Part of a small language model's weights: 8 layers, a variant of SOAP for these matrices.
Each number is 50 + 10 x the weight over its row's rms, rounded and kept within 0 to 99. Layers, rows and columns count from 0. The size before them is the row's rms in percent of the matrix's.

# layer 5 MLP up, 512x128, rms 0.129, rows 186-240, columns 64-127
120:45 54 57 44 46 62 60 54 61 30 63 53 60 70 52 40 43 55 36 50 46 52 44 53 43 55 40 45 57 46 55 67 40 57 58 65 52 52 37 49 76 51 52 53 33 32 53 38 43 60 57 45 55 56 64 55 47 49 46 55 40 41 40 46
103:35 45 36 37 42 61 40 49 58 47 51 56 47 40 63 67 58 59 38 60 40 38 69 47 52 47 67 43 33 41 52 45 52 57 50 51 32 51 36 34 56 53 62 73 56 53 44 29 38 46 47 44 48 49 51 58 68 58 54 37 38 38 34 44
090:52 48 57 44 56 62 56 32 56 35 48 50 56 58 54 55 34 53 56 50 56 42 46 42 49 41 45 57 50 56 48 48 39 43 46 67 56 58 42 54 48 63 67 52 55 64 67 51 59 44 50 51 49 74 54 50 46 42 47 61 70 49 46 47
084:45 56 48 53 50 41 55 49 52 44 61 57 49 68 54 39 51 42 65 60 45 62 51 43 27 54 35 43 58 57 59 60 53 18 41 45 52 49 55 60 47 52 54 53 47 49 41 27 47 57 55 67 46 44 48 54 25 50 45 63 57 54 58 59
118:63 45 31 51 57 54 55 40 56 50 54 67 47 47 72 38 42 52 55 35 34 55 47 51 43 55 52 32 53 55 59 49 72 46 41 57 28 37 69 50 42 37 41 54 48 55 44 39 65 60 31 52 66 65 65 48 66 58 47 46 52 49 59 38
085:57 52 43 49 31 63 54 58 53 46 51 78 47 51 51 37 52 43 60 45 57 60 51 53 38 56 58 40 56 54 31 66 37 47 53 56 38 57 62 37 33 46 68 61 51 52 32 54 72 55 54 63 51 48 50 48 67 45 53 41 54 60 50 60
095:63 32 54 67 50 63 53 62 62 49 54 46 46 39 44 62 44 55 28 41 58 53 62 33 56 44 68 38 51 63 50 64 50 51 58 41 58 67 41 45 40 46 45 63 39 37 53 41 47 43 42 41 32 52 40 55 69 53 45 50 46 58 48 71
114:43 45 41 53 48 63 49 59 30 53 64 48 40 40 52 49 50 41 41 35 47 46 43 53 61 87 53 61 44 52 38 56 56 42 48 64 44 49 53 33 51 57 52 49 65 42 47 28 61 45 59 48 37 62 65 46 51 35 56 56 41 60 35 52
087:38 43 50 53 45 53 42 57 65 46 45 58 55 60 44 44 41 61 32 70 57 55 60 44 61 70 53 45 53 56 57 46 26 45 54 55 47 64 52 46 49 48 40 68 37 44 51 50 50 28 53 49 40 50 62 49 48 54 60 61 51 40 70 46
091:53 42 48 55 38 45 40 46 44 56 49 44 42 48 47 38 53 50 47 49 34 61 44 44 44 47 38 36 57 50 58 49 40 70 44 55 30 62 48 50 51 42 41 36 32 44 53 58 49 63 52 76 33 68 61 54 48 58 51 52 37 65 41 59
119:52 54 58 71 55 36 56 56 47 55 50 57 57 48 43 48 36 52 39 41 47 46 49 46 53 45 53 52 57 44 49 77 43 56 44 60 61 56 72 40 62 47 29 60 52 34 68 40 52 39 61 65 54 38 60 42 50 55 69 72 33 59 60 42
083:51 48 48 31 55 44 53 47 61 49 39 58 57 40 48 39 49 50 58 38 58 44 53 69 49 54 65 34 42 69 40 43 51 40 68 64 50 56 68 43 43 42 50 51 36 62 59 63 51 67 56 54 69 53 47 48 47 70 66 54 46 65 48 34
127:76 47 50 57 57 51 62 45 57 45 60 37 53 52 66 41 65 58 59 46 63 51 54 47 54 50 48 55 36 51 66 62 41 54 55 41 45 75 45 60 52 64 43 48 32 39 64 53 57 66 47 52 58 54 69 50 39 48 67 64 43 54 53 58
097:36 56 45 46 46 70 56 45 39 34 41 76 62 57 45 63 37 58 47 60 59 27 40 44 43 45 50 48 69 58 38 54 52 39 51 65 43 49 44 45 51 38 39 45 39 51 63 57 66 46 57 49 40 57 51 52 55 56 42 57 75 66 50 47
082:45 30 70 46 39 48 58 47 48 48 62 44 60 46 44 59 54 64 40 48 68 46 53 44 51 50 53 43 48 41 62 60 46 47 49 51 51 45 55 62 48 27 47 60 59 59 46 60 41 19 60 45 60 31 36 42 41 45 68 46 45 47 52 32
125:59 41 28 44 48 61 56 43 41 56 63 44 43 54 59 42 50 41 60 56 43 58 54 52 46 44 67 60 53 51 49 64 57 47 49 49 33 48 52 61 43 60 47 29 53 52 62 51 61 64 60 48 60 61 40 44 65 52 37 66 36 59 54 54
105:58 71 35 56 35 48 63 36 43 63 39 50 62 60 21 49 61 23 46 54 45 41 49 53 51 45 61 58 48 59 58 46 60 43 60 69 43 40 44 45 61 47 48 47 55 53 56 53 49 59 74 60 51 45 61 41 50 54 64 55 50 46 40 47
104:45 48 52 46 55 61 66 35 36 38 43 65 32 43 44 48 56 43 48 39 42 60 51 54 49 46 62 63 83 33 73 43 55 51 56 59 39 54 41 35 30 46 70 53 50 38 55 62 54 37 62 49 46 41 33 36 46 51 40 52 66 51 51 33
081:35 33 50 58 44 65 49 40 59 51 48 55 71 68 49 41 55 52 45 70 33 48 44 60 51 48 50 33 65 57 68 45 63 39 51 42 51 68 45 57 54 45 68 57 43 47 49 32 41 65 42 53 59 53 73 38 23 70 56 50 47 54 40 53
095:40 43 54 67 35 42 62 44 63 54 55 67 49 56 52 59 38 44 43 48 52 36 31 56 56 30 52 56 73 78 49 50 44 56 58 45 45 55 39 47 60 48 48 62 20 43 47 51 37 36 58 57 46 51 43 40 57 36 51 63 56 51 61 43
102:46 44 59 36 26 47 43 58 72 37 44 51 60 43 29 60 42 43 38 58 47 42 59 39 38 31 43 49 49 33 61 53 43 54 40 59 30 53 66 51 45 57 46 52 50 59 58 57 50 57 42 53 53 33 64 44 36 60 47 54 46 37 44 44
084:44 72 63 38 55 50 47 41 62 41 56 57 31 48 55 45 51 57 42 32 41 29 46 37 50 59 42 60 45 66 33 57 43 38 31 57 36 56 64 39 48 54 30 31 43 39 61 54 51 51 78 49 61 60 56 63 40 50 36 44 40 48 45 58
102:58 61 68 69 40 42 63 47 52 36 67 37 34 47 49 45 58 42 42 36 38 51 51 48 47 59 48 52 59 73 44 62 41 42 43 49 31 41 54 48 48 37 35 58 51 39 55 47 47 34 29 63 48 35 48 39 50 39 50 28 45 42 38 46
088:44 38 51 53 50 53 60 41 83 42 47 53 50 65 41 52 47 56 44 33 57 49 62 54 46 20 62 61 32 43 40 55 40 66 38 63 60 49 52 43 42 45 47 50 44 61 45 54 49 38 55 73 57 41 28 43 50 49 29 53 43 48 46 52
115:66 50 49 62 53 61 45 58 53 50 69 60 52 46 48 42 69 62 43 44 67 53 55 39 45 53 49 48 33 38 27 62 38 55 27 60 37 40 52 55 52 48 48 62 38 42 61 61 43 50 31 48 49 49 57 58 62 36 42 62 62 58 51 37
104:36 51 53 63 49 59 52 43 58 40 52 42 44 51 41 29 52 60 37 49 53 42 64 47 50 56 73 59 63 38 34 50 45 33 63 50 58 42 34 42 47 55 46 49 45 46 58 29 71 37 73 47 39 64 53 44 47 64 32 53 47 47 57 55
088:58 60 58 44 31 47 45 50 49 49 42 52 36 65 33 52 53 40 45 54 57 39 42 50 56 53 64 46 37 33 36 60 32 53 47 20 41 40 77 43 47 55 50 54 41 37 66 40 46 59 54 39 47 45 50 32 49 52 40 45 44 46 54 34
086:58 55 30 58 41 52 39 54 47 54 54 52 29 45 39 60 51 50 49 52 51 46 53 48 47 68 44 51 38 34 48 54 33 49 44 50 47 55 32 45 53 46 38 60 47 67 54 31 34 62 64 60 58 44 64 38 33 57 42 33 50 49 49 63
105:37 45 49 35 51 35 61 53 64 49 50 59 44 49 75 63 53 51 63 37 37 45 51 48 51 47 60 60 46 47 49 49 53 50 69 56 26 53 66 52 59 54 47 45 49 41 56 33 56 41 32 56 63 49 56 63 67 55 26 37 54 41 41 55
099:35 47 44 41 53 67 57 41 56 29 55 45 46 45 46 34 55 44 45 68 34 48 46 47 57 53 54 57 38 43 48 42 45 28 48 65 61 51 44 45 40 46 45 61 52 58 57 39 39 43 45 44 55 60 62 48 52 33 58 48 79 64 66 54
105:51 53 64 61 41 54 57 47 44 16 45 57 35 47 52 39 50 41 49 48 42 46 45 78 49 44 24 63 57 56 39 60 39 48 49 58 52 57 39 55 54 58 50 53 41 44 69 51 57 34 51 70 38 50 58 57 54 40 49 55 70 54 55 44
088:58 58 42 53 64 47 41 36 63 55 54 44 40 38 29 53 55 60 35 53 56 32 52 48 43 32 57 61 42 45 43 50 46 44 56 70 52 55 49 49 49 72 37 63 49 74 58 56 62 64 57 67 74 57 54 64 27 50 37 68 59 38 47 52
091:67 48 39 36 57 53 51 46 36 54 35 43 55 45 48 33 35 53 46 59 42 63 56 43 33 62 58 68 58 51 60 59 39 45 63 52 41 37 55 55 47 52 55 50 49 48 46 55 53 54 71 53 54 56 36 53 58 45 56 55 66 49 54 41
089:31 50 43 48 46 43 56 47 56 45 53 63 60 32 45 50 48 66 53 45 60 48 40 57 53 41 57 47 36 46 47 34 66 53 52 51 48 43 44 43 36 53 63 38 40 44 49 50 65 55 52 51 52 46 21 61 40 36 51 39 52 41 40 54
097:55 50 60 53 51 54 41 48 26 35 63 51 58 41 46 50 41 54 56 62 43 44 62 43 62 56 31 33 54 59 61 41 47 35 68 47 49 49 44 52 59 52 51 46 56 49 54 57 75 60 63 25 43 64 41 56 55 37 49 62 55 40 63 47
112:33 47 45 58 43 58 47 38 48 54 43 52 51 39 38 62 42 45 50 59 57 31 64 78 47 37 51 52 34 43 46 57 50 54 48 51 52 52 53 58 46 60 58 61 61 57 36 68 44 64 57 53 33 68 45 37 41 35 50 47 41 56 55 42
109:35 36 44 50 46 40 53 35 56 37 46 38 50 51 43 64 38 50 59 59 49 60 34 48 23 28 44 56 40 55 44 65 60 57 45 69 49 40 41 47 57 49 40 52 49 49 61 50 48 51 29 43 34 70 42 47 50 39 34 56 27 43 52 43
102:46 46 42 54 28 53 50 36 36 39 60 50 41 44 57 66 40 58 61 54 42 46 52 27 59 41 50 47 51 37 51 61 62 44 64 63 59 37 60 30 36 47 51 52 66 41 56 50 53 67 54 47 44 53 39 45 49 60 78 39 49 46 47 44
128:44 25 28 36 30 64 56 51 53 48 69 50 41 46 49 61 51 56 46 50 25 54 41 59 68 57 68 48 47 52 54 58 42 48 33 58 46 54 56 56 50 56 44 63 55 52 48 50 52 57 50 61 52 47 53 35 56 44 58 43 60 62 40 45
096:46 42 52 61 50 60 68 36 71 53 65 59 59 69 41 51 34 30 60 39 36 48 66 53 51 62 42 41 44 55 49 27 61 64 44 54 62 47 41 44 42 70 38 43 47 46 52 41 47 47 52 53 44 41 37 45 50 43 51 43 53 61 54 48
107:56 52 65 17 42 58 43 46 65 57 64 51 58 48 74 49 34 52 42 35 46 51 49 40 38 56 55 62 40 49 28 50 51 61 46 53 42 46 47 61 41 49 32 47 49 56 64 46 29 54 64 53 53 57 38 54 49 29 45 43 50 50 55 73
107:58 32 48 51 43 66 47 44 55 54 67 40 62 75 57 66 52 44 53 62 43 52 48 58 50 47 47 44 39 51 45 37 51 35 39 55 45 42 49 64 42 47 55 54 51 40 37 38 37 58 40 40 35 53 59 40 50 55 48 69 48 66 41 56
106:53 52 43 51 65 57 63 56 41 47 63 59 45 57 33 50 55 68 43 44 43 37 42 54 38 61 63 55 43 42 46 52 38 56 65 49 48 46 66 45 49 37 15 49 67 45 52 43 60 60 43 54 67 60 45 45 68 35 73 56 56 60 55 45
083:42 58 44 49 52 56 44 53 58 51 52 52 47 43 46 51 52 54 54 53 50 54 54 55 42 61 60 52 49 54 37 71 51 35 41 42 31 51 52 49 51 59 61 65 53 50 59 53 53 52 48 46 37 49 72 38 45 58 50 57 50 54 67 52
083:30 34 51 60 42 74 37 47 55 54 58 32 54 44 66 44 40 47 39 57 51 46 76 48 46 46 47 47 40 31 53 47 51 46 41 44 50 49 45 57 56 59 44 62 48 45 58 66 66 38 52 64 53 66 33 34 20 68 42 58 50 57 39 48
109:35 45 41 62 68 45 53 52 48 42 48 52 93 38 32 53 33 49 46 47 33 57 48 52 46 48 48 41 60 44 41 35 41 55 49 57 40 42 56 34 54 37 58 66 35 43 53 42 52 57 57 60 63 30 41 52 41 57 47 36 58 45 36 55
103:51 58 41 48 54 39 68 35 54 47 40 48 57 53 29 42 49 56 36 52 47 59 51 45 64 47 52 40 53 59 50 53 43 59 49 72 58 30 46 60 44 33 47 49 44 33 40 57 57 55 69 54 44 32 64 57 68 47 53 46 47 60 45 60
087:30 43 40 50 38 46 47 47 49 46 51 56 53 27 73 45 42 42 50 40 69 48 51 46 59 59 66 59 45 54 25 54 46 40 60 46 57 36 46 42 45 70 49 63 57 52 46 31 61 38 40 50 73 48 46 44 60 38 48 61 63 59 42 49
102:56 35 55 42 56 68 58 48 53 53 54 56 48 40 52 47 61 37 46 37 59 42 73 57 46 63 51 57 49 46 36 47 50 40 42 61 53 45 68 48 58 50 57 48 30 58 55 62 60 39 45 52 48 59 54 29 54 44 54 48 56 61 34 34
097:66 54 46 57 49 45 66 40 43 50 50 47 54 65 62 59 49 37 49 65 65 51 62 45 38 57 62 34 38 38 59 41 65 51 50 44 50 46 39 42 62 38 36 92 62 61 25 45 40 52 49 53 37 53 66 36 60 68 49 60 57 43 56 52
079:48 47 44 59 54 48 57 51 41 37 58 64 63 39 31 66 41 49 57 50 38 50 54 67 57 46 57 48 51 48 72 45 54 46 48 46 42 58 54 50 42 50 49 31 32 44 45 54 63 43 28 49 37 44 61 44 62 45 53 46 50 40 64 65
115:51 51 53 57 75 54 57 42 48 40 65 33 49 71 50 41 59 54 49 51 55 47 55 50 49 39 43 63 39 57 49 42 44 54 42 55 48 68 61 53 41 38 61 67 51 37 63 36 47 42 48 38 28 47 45 38 60 52 50 50 41 50 32 54
081:52 47 47 50 60 42 64 39 75 50 46 71 52 55 44 50 83 55 60 54 42 44 48 57 51 46 58 55 66 40 54 41 30 37 49 55 38 55 43 65 50 66 45 38 40 56 36 41 57 65 32 36 54 42 42 58 49 20 57 45 54 54 37 52
081:48 50 45 37 42 54 52 48 45 51 48 52 33 43 67 41 45 60 42 53 55 49 70 38 49 30 43 56 62 47 48 55 50 39 49 37 35 42 32 45 42 51 53 49 59 41 44 47 55 48 56 43 42 36 50 42 64 56 27 47 75 49 37 42
089:47 46 61 59 45 42 36 48 60 73 50 37 58 54 49 44 46 56 26 40 53 48 32 32 49 33 40 50 55 49 42 38 56 44 56 57 47 51 68 53 52 41 50 40 46 35 57 57 63 34 45 57 56 54 47 56 48 58 46 57 35 47 39 67
# layer 5 MLP down (transposed), 512x128, rms 0.122, rows 186-239, columns 64-127
124:47 60 46 65 49 54 40 31 58 84 53 41 43 46 50 44 51 45 51 52 41 63 40 54 58 67 57 51 55 55 37 38 46 57 45 47 41 39 56 55 62 39 47 40 47 58 51 69 47 60 48 55 56 43 61 45 45 55 68 32 38 46 43 48
100:49 36 39 61 34 47 64 52 40 52 45 56 39 61 62 53 60 45 49 47 45 48 53 33 51 67 67 31 67 51 53 50 50 59 48 28 43 44 53 51 60 66 42 49 61 69 40 64 42 48 43 57 44 42 41 51 67 46 42 29 70 63 62 48
099:65 47 55 48 46 59 46 54 51 49 45 31 55 29 62 67 63 50 36 58 35 42 58 56 75 41 48 30 51 64 63 52 45 37 73 44 45 42 55 47 62 62 56 51 71 42 42 64 48 36 46 43 54 55 45 49 60 45 57 43 42 33 49 55
076:52 54 60 51 53 67 44 46 56 41 56 53 42 54 41 52 58 42 56 54 43 54 51 41 71 53 52 51 37 44 50 60 52 61 67 68 55 51 48 51 48 56 47 67 89 38 49 34 43 48 53 40 60 69 55 51 64 37 31 52 44 36 43 49
109:42 62 37 30 58 41 34 42 53 43 53 48 54 57 65 61 49 64 42 42 58 57 52 43 68 51 35 40 32 42 37 54 50 47 50 46 29 45 58 62 58 49 36 39 60 50 49 53 64 51 60 47 41 43 39 39 59 59 38 60 49 59 44 45
080:47 55 62 36 58 49 29 59 56 58 43 46 60 55 49 67 58 43 43 50 54 48 33 35 41 66 47 61 39 51 44 60 54 73 51 45 61 60 27 58 65 51 38 50 52 69 31 37 36 61 60 69 59 58 52 58 51 57 66 36 57 46 57 46
091:44 55 49 41 62 29 48 53 54 48 51 47 39 68 46 47 25 57 71 64 54 47 54 51 49 57 48 52 37 41 55 65 51 58 52 49 47 39 52 58 61 52 58 26 33 70 51 59 52 32 48 64 46 41 65 71 46 56 52 47 41 40 53 53
126:33 58 48 50 57 61 57 42 57 57 38 51 50 38 50 47 56 53 43 38 41 36 48 48 62 46 53 47 55 44 57 60 51 51 56 39 56 55 55 50 65 40 39 47 80 44 41 52 56 54 61 54 53 74 49 36 64 35 53 26 50 58 61 53
083:45 60 66 52 47 61 39 60 42 64 42 40 53 48 38 44 52 38 60 50 40 64 19 42 43 50 49 53 35 58 34 23 59 24 48 56 51 56 41 43 51 36 62 63 46 42 70 57 47 50 43 39 51 27 45 56 64 64 43 49 36 57 43 35
092:56 45 57 74 64 66 53 66 50 37 43 51 50 42 40 64 62 60 47 64 41 43 46 29 45 55 39 61 25 38 53 47 65 31 72 55 59 44 31 54 62 42 56 61 49 48 61 70 38 58 48 42 58 50 49 52 49 41 47 51 50 37 45 45
124:55 65 43 46 57 43 51 48 55 30 41 55 52 34 74 62 51 43 50 56 28 46 58 35 64 51 38 60 35 57 50 56 29 42 56 74 45 38 41 54 48 51 46 58 51 45 60 42 45 19 65 45 43 65 54 66 47 63 47 58 54 63 55 48
080:48 44 62 51 32 62 56 40 60 72 55 51 51 49 43 51 55 30 46 58 42 56 43 35 49 47 42 64 62 57 50 38 62 58 47 63 50 57 41 50 50 42 55 48 62 61 45 57 43 47 51 49 34 57 54 43 52 35 44 25 38 35 74 38
130:52 37 51 62 58 50 56 52 46 15 43 39 72 53 51 51 58 52 43 46 44 55 52 41 62 61 36 59 28 61 63 66 46 45 55 70 46 76 42 40 57 56 45 50 75 54 58 56 46 37 24 44 61 47 52 42 50 46 34 45 38 62 37 61
095:51 57 32 42 56 46 43 28 58 75 32 37 54 63 43 50 56 35 53 66 37 66 43 66 60 44 45 63 38 49 45 55 50 44 58 33 53 41 39 44 55 56 52 42 36 65 41 52 50 47 44 74 65 42 47 68 58 61 46 41 44 44 49 44
083:39 64 53 69 22 53 52 42 48 50 55 59 42 58 48 57 35 47 46 55 41 33 35 53 63 48 56 61 47 43 56 65 50 47 48 29 52 46 45 39 45 63 57 63 75 51 45 80 54 70 48 35 49 55 40 43 48 23 36 53 62 54 45 38
125:62 44 42 35 43 44 51 34 45 48 49 47 56 41 60 33 49 47 49 60 45 52 41 30 47 47 53 45 42 43 49 45 59 45 68 65 21 47 61 47 50 63 54 31 68 47 49 71 63 52 50 47 50 61 46 42 53 40 40 53 53 51 53 59
108:49 45 72 41 40 52 45 56 37 61 39 36 49 49 50 60 48 63 72 44 56 60 48 42 53 35 50 44 54 46 52 55 53 47 52 33 64 30 41 57 51 61 59 34 48 30 54 58 44 53 57 57 72 52 72 48 63 51 55 43 49 48 68 56
098:34 56 61 43 47 57 37 32 55 62 54 31 54 53 42 42 42 55 62 66 48 54 53 49 65 59 62 68 45 40 38 64 51 57 48 40 58 45 37 44 38 58 47 41 48 70 42 50 34 34 31 64 52 58 44 55 39 46 57 61 38 58 39 52
083:54 48 45 33 62 40 41 62 48 49 64 50 47 52 46 32 56 52 42 42 67 42 39 52 62 53 48 40 67 62 53 59 40 54 53 63 66 52 45 42 43 51 48 62 99 48 64 35 49 61 46 62 44 47 57 50 53 51 47 55 68 55 59 58
105:52 56 43 55 58 48 46 40 46 75 44 40 43 50 58 52 51 56 59 59 39 54 50 58 52 47 48 53 34 39 54 49 49 53 54 26 39 50 53 65 48 46 48 43 00 58 41 48 62 39 43 50 49 33 46 66 54 62 55 57 50 43 49 52
106:36 39 47 44 37 38 24 46 56 63 57 58 40 48 45 26 64 49 64 53 51 47 47 32 57 58 37 45 58 47 48 44 62 65 50 45 31 38 39 51 39 69 59 35 55 84 53 59 51 37 40 46 42 56 67 42 54 61 43 41 44 58 51 55
082:52 52 52 58 57 45 58 60 40 54 46 36 77 64 48 46 51 40 44 56 48 45 22 35 63 48 49 47 51 33 65 44 50 65 61 36 57 37 45 52 64 33 60 59 58 55 44 43 42 44 32 49 53 54 47 42 40 52 43 50 42 56 61 39
098:50 49 41 49 46 49 34 54 46 74 40 59 63 27 56 42 63 48 63 54 62 57 46 32 62 44 51 42 40 54 47 47 57 46 36 52 43 52 55 59 51 52 53 47 13 66 51 70 56 57 52 56 49 51 53 46 39 59 69 42 59 48 58 47
084:50 67 43 42 39 55 48 51 49 60 59 40 61 55 45 56 54 46 69 50 59 53 20 54 55 47 31 65 51 59 49 51 70 48 48 33 42 54 58 49 62 50 45 29 32 62 49 52 55 41 49 44 50 55 45 69 62 56 44 50 44 65 40 47
118:58 46 63 46 57 60 56 66 42 50 37 76 50 52 44 55 78 52 65 40 52 61 39 51 42 55 35 63 59 44 50 40 58 31 56 54 39 35 39 41 33 51 52 46 36 61 53 54 64 57 54 54 50 45 44 60 61 54 67 70 36 52 48 55
104:47 40 65 56 56 48 49 35 65 54 50 55 49 58 43 55 51 54 52 60 36 52 39 61 70 48 52 77 44 51 50 67 47 45 59 33 34 51 47 69 61 56 61 53 28 27 41 43 37 38 52 49 58 36 57 66 63 61 68 52 52 44 42 58
093:52 55 69 40 67 44 42 50 44 53 47 45 56 74 47 49 58 59 66 42 40 53 38 42 50 44 62 59 47 59 49 44 41 50 57 40 54 36 44 75 76 62 46 52 43 59 38 42 60 52 61 45 55 50 52 56 49 63 55 48 54 39 50 58
088:57 47 46 29 49 51 41 51 43 31 45 60 64 49 46 39 56 42 49 68 41 57 56 42 56 43 45 45 59 64 47 41 61 50 51 49 41 51 51 48 60 56 65 68 67 50 73 42 44 50 63 45 51 57 40 54 48 46 54 57 50 51 51 44
098:50 49 39 52 53 39 51 49 44 62 56 38 46 78 38 50 63 54 55 54 43 52 58 55 50 41 46 64 42 37 32 62 61 59 47 54 46 34 40 54 47 38 48 35 17 74 48 39 49 49 45 58 52 48 52 59 42 61 57 53 64 64 49 45
112:54 63 37 64 60 54 44 36 60 59 51 45 40 46 51 59 54 58 53 38 56 46 47 60 55 65 46 46 51 55 41 44 56 48 55 27 59 44 43 68 44 49 49 54 47 50 55 74 55 49 43 56 74 59 41 67 64 59 67 44 50 48 65 35
109:57 39 48 46 44 55 47 38 54 69 38 35 34 42 43 57 59 45 53 42 55 44 52 49 55 49 31 52 42 55 40 39 59 56 79 30 33 44 57 55 62 48 51 52 20 61 48 38 58 49 59 28 44 41 53 63 56 81 47 44 50 52 52 53
089:53 48 40 52 46 66 43 47 53 48 37 36 50 47 58 52 67 61 52 53 47 51 37 42 41 65 40 64 46 59 56 45 68 46 52 29 42 24 39 81 40 52 48 42 40 51 55 62 24 53 30 56 51 35 44 52 47 38 54 45 45 56 59 46
076:56 55 59 58 42 63 56 66 53 45 54 52 55 65 57 53 48 44 45 46 53 41 49 52 57 64 31 49 53 65 50 53 65 55 62 50 63 40 42 32 47 41 63 56 66 45 58 34 51 62 48 39 50 44 43 42 39 43 55 69 23 55 65 28
075:62 38 55 58 52 67 62 69 53 50 43 48 49 41 53 47 43 40 47 57 44 41 65 38 51 55 52 39 70 69 53 46 52 37 51 45 35 45 54 44 77 38 45 52 86 54 51 48 37 52 40 52 48 46 45 15 61 62 32 48 39 50 58 49
107:34 72 50 31 39 45 56 55 51 52 33 45 54 55 58 36 44 46 49 56 57 55 52 41 55 52 42 58 48 65 73 56 49 39 28 39 67 56 48 39 56 49 40 40 33 57 41 66 46 41 54 57 60 41 51 55 41 76 59 45 59 54 58 70
102:65 50 42 46 53 62 37 47 50 61 50 40 47 42 43 42 47 54 63 54 48 57 45 60 47 61 56 64 58 49 65 57 73 44 52 43 38 30 55 65 58 50 53 34 18 57 32 36 55 42 46 65 56 53 48 44 63 53 58 47 41 30 42 39
099:45 51 28 47 53 59 61 50 46 49 60 48 46 59 57 55 55 53 53 41 50 51 58 51 56 31 58 52 57 76 44 74 58 45 74 53 34 63 50 45 62 53 38 52 54 54 52 33 34 53 59 59 58 61 59 53 68 52 43 44 60 58 50 43
094:39 52 70 47 79 40 54 44 39 35 47 50 62 51 61 49 70 65 50 38 45 43 56 67 59 57 55 48 42 47 55 60 47 48 51 42 66 66 43 63 56 41 47 45 65 52 28 58 63 40 53 41 44 53 37 57 49 48 54 45 64 46 37 49
103:37 51 57 39 56 39 56 46 54 65 54 35 72 43 50 50 58 53 38 49 41 57 48 38 36 68 63 44 41 58 61 53 48 67 43 37 36 52 37 48 59 55 40 37 62 46 44 64 44 52 29 54 49 46 38 51 43 71 48 54 43 49 49 49
097:45 33 62 65 48 41 53 56 43 70 32 53 50 42 47 51 47 37 64 53 37 61 65 51 52 39 60 47 33 35 38 54 49 54 51 41 73 53 43 66 55 47 42 31 47 58 35 42 30 55 52 30 58 51 40 48 58 49 42 51 55 44 54 40
093:66 44 37 29 43 57 53 54 65 63 36 50 52 63 56 45 48 61 56 52 48 26 45 53 51 56 31 43 48 46 60 40 36 69 47 56 54 37 47 47 48 56 46 47 45 52 54 58 48 47 51 54 48 51 46 64 50 70 45 46 41 62 44 68
111:61 38 58 57 50 61 38 45 63 34 49 47 59 34 46 38 44 37 65 36 52 63 55 57 71 59 54 54 42 57 64 54 55 55 51 49 47 51 54 59 72 55 42 30 41 54 34 48 34 37 47 61 46 59 53 60 41 45 42 45 57 49 39 80
108:51 54 73 59 63 52 39 57 40 44 32 51 35 53 57 44 53 62 38 59 55 53 45 52 50 63 50 32 48 45 60 53 30 51 48 43 59 39 81 61 38 35 46 38 58 52 57 53 49 45 36 46 68 43 56 60 65 45 54 41 55 49 67 53
080:49 50 57 46 37 47 34 70 55 56 57 44 42 34 38 58 38 44 46 45 54 53 55 43 37 64 54 49 55 65 47 56 56 79 38 56 69 44 57 47 39 50 52 66 73 51 57 59 50 67 39 32 55 62 55 54 62 50 60 35 26 55 58 47
075:60 69 60 52 36 50 44 49 54 53 31 36 46 33 36 41 57 46 54 38 35 37 39 35 48 56 45 42 51 49 58 57 53 55 56 50 58 44 34 66 65 39 58 50 58 55 31 41 37 48 38 34 52 37 35 57 66 53 45 64 40 57 46 40
104:47 53 47 30 47 51 28 75 47 33 51 47 50 54 59 51 46 59 54 42 39 49 60 71 49 60 56 43 48 38 59 43 53 60 51 48 63 46 52 34 53 57 52 40 95 50 39 39 52 47 46 59 55 73 46 42 51 44 40 46 50 45 46 58
103:50 38 59 30 60 39 27 54 47 28 65 45 43 50 36 38 62 60 37 55 34 63 43 58 73 35 57 35 51 58 52 54 34 54 50 51 33 51 50 57 61 55 42 61 67 36 44 56 50 48 61 55 28 52 43 43 42 42 61 55 59 45 59 50
082:57 62 64 59 51 55 58 60 40 42 56 48 40 44 53 55 68 46 44 42 40 53 43 18 57 51 45 60 41 47 53 38 61 39 50 38 29 51 53 57 65 50 67 40 68 43 33 35 52 52 60 40 53 47 49 61 48 36 36 55 63 55 64 47
109:55 53 56 57 62 48 50 53 41 47 31 30 46 63 52 52 39 40 64 57 59 40 40 31 43 37 41 49 42 45 61 45 31 46 55 29 62 48 37 65 55 38 38 51 06 52 44 73 39 64 45 41 71 35 53 48 42 56 54 48 44 63 62 54
096:50 45 39 55 66 52 47 72 51 45 51 61 38 41 52 48 39 56 39 53 40 56 48 58 41 36 66 37 62 54 70 52 49 64 49 60 30 58 66 45 32 54 51 42 66 51 61 46 50 44 31 60 51 45 45 39 42 51 33 64 43 56 70 66
072:42 62 54 55 45 54 53 74 55 38 62 49 49 58 58 43 52 39 59 56 52 40 42 25 54 63 37 24 57 64 43 51 67 65 57 49 63 34 39 45 42 54 53 45 72 46 58 40 40 56 58 48 47 53 38 48 56 53 44 54 58 57 50 38
111:59 43 60 32 40 45 38 44 52 33 51 44 43 60 41 46 49 64 38 46 57 57 49 79 36 45 50 43 44 33 53 66 28 57 47 47 47 50 62 40 44 45 42 40 81 49 51 46 47 35 42 52 46 46 53 70 62 52 43 50 52 51 49 48
082:48 62 48 34 45 58 33 73 42 43 58 43 52 57 52 53 37 56 23 54 49 51 38 48 62 62 24 39 54 48 49 55 57 55 64 69 66 68 38 39 41 57 51 51 84 46 59 28 42 53 51 56 43 56 63 48 50 53 46 50 38 46 50 36
087:58 34 66 57 54 67 41 53 62 53 50 44 60 59 45 60 61 58 62 44 55 35 43 32 70 73 50 38 51 48 63 66 59 50 56 31 40 49 56 61 70 47 61 53 20 51 46 57 60 42 46 42 58 50 53 68 61 69 54 55 41 43 58 77